From a checkpoint of a small transformer trained on Wikipedia.
Size: 15 layers, 3 heads of 32, vocabulary 8192.
Each number is 128 + 32 x the weight over the matrix's rms, rounded and kept within 0 to 255. Layers, rows and columns count from 0. Numbers have three digits each.

# layer 12 attention key, 96x96, rms 0.168, rows 64-95, columns 0-47
156150135139149103119164176133132156159142110137135072137079109134129163203099134111134147110130133164112068118130162120165116094131146110108109
157097091130112123141139130170090142115110130133125161119153122104142105200146052128110138136181182133136187111141158126117148024207161109104119
174098055107143176147116145185106101131113078145121142138105202141160181080087117147139142115140144120081145185148132046174138144088132142077082
144103174141119113137130127109109174078146143098146043150123126077094068175103121191131162154124147084055113181096121145163151113122096136158112
131113104192095106103127066083136163145155155114196092128084087095137106169138139080173109089083126146165129112137100109090065149128129137114119
148097187125142151101135146126062133155111109127101175092185103115157202082106118128155111139092182116169070064141093120118121122169140064138143
172082182102145131142139137078130151195084090117147079102150165126139152126133103166103112142125189124122155110140111111156115115153159132146107
111138145105114087136025142121156182150085208116108166101148175083200118127151181156126121178199075204112123146046113171090119141116177104101088
073077151087170122147187169053122137146127075104140099103163138130152081120141060107107097059118154123104064079103162164155152102167114112173162
165092108112145128078133095093166115097149065166096142096120107160163144143169115159153107121113128133108108227105096129115149126155169137180076
104149211126131183189127090126159145145162055155135127159049105140143096161102146128163136130142153100122089060114119063058090122147139143098157
167141044102114139091144113098129106127139128161118192111213108160149173081139044197088149123138111124146124110181161149088151177191112192167085
127112109142163140064130123138058167130230112122149125166122231103122100195189173153129148137133098133129232128120117142114060159137129139154149
181098152186064061085119161149167139090171171085113139143219177053125138155142114120150059112120099132154202156088089148132132126091163142124080
135133157166130147123085125095068161151200193177209063088176139157130121140171148114161186098146169106136160132103099106109133128100146130103122
069098119105128049111138154110131119217099157078093093087135117142130141124073118114130146198050128128120123123092142101128101117173075176122127
134112235073133151121082122146147094122123161162130141089145110159127050206093131068162107145165115118163159065119104107159128119087134095120122
081230158154113174155157076163119131083155147119089181123125114097217124155137135141114135104167154109145164096101059092156140115106155130163060
112146180146172165128130192154092120105108165155100154129037157142080156075153065116147125107067130119118173125196123137090114141120134128137116
183071079094169092102098115129045095092103179161142109158059163159120181088106080098162124124107152127142115126085148120123120101082104153173156
168076075104124139151118155119119100101108143127164136151183129137086146092071145140084127114176144112078139103099176135142056149119079124126101
186139112168198106215118153159162100106108036110119055031116104116162102177148140150118099094064122100074169104077184172069186147121155126093083
158108124153173091093169143103114107108134126191139067159119123164086141161087113170118138078081142072101124139159158117070145081127122120118159
137126105046122149167118172153137089159170150155081089108145169067067108118138148114157177169111155145122128108121147156104136140188159097100103
140120089144111153126106110101092116138108108128128164124146101095124162058128113160137131084183170098135062148200141150129085104152167084148140
054146143119086098136091106163138182101110111121138146171119121118091164062131107093150095148122143097168173154145104137113176120103153116110159
153152091142100115128168139093105171141107111216099165122213103094017095086165135104156102062124180146139120114172137122143099119076152097145125
180139128143150090168143158194107130135200154151114089167128157174138117130194100099147092119118137178119119131100112170120157112159130172149118
164085080160140102105119094150112095134108124146124095105162116127109133214145093093123178134128147085109101105147102104112161094135147191184062
174135153083127154048129146115129129106087147088128173176074146101098138088122172167118122065194147084128167107170090110089129141138099124170129
095128164103072109146121099135087123050117125069122150113110151179094188135170154116080134164128154143085161165084185129161112140114162187172101
110129152124146103135012118127038161129133148132166092117094145202107117135138140123154117172117084076084207122129146148172189208148134134153069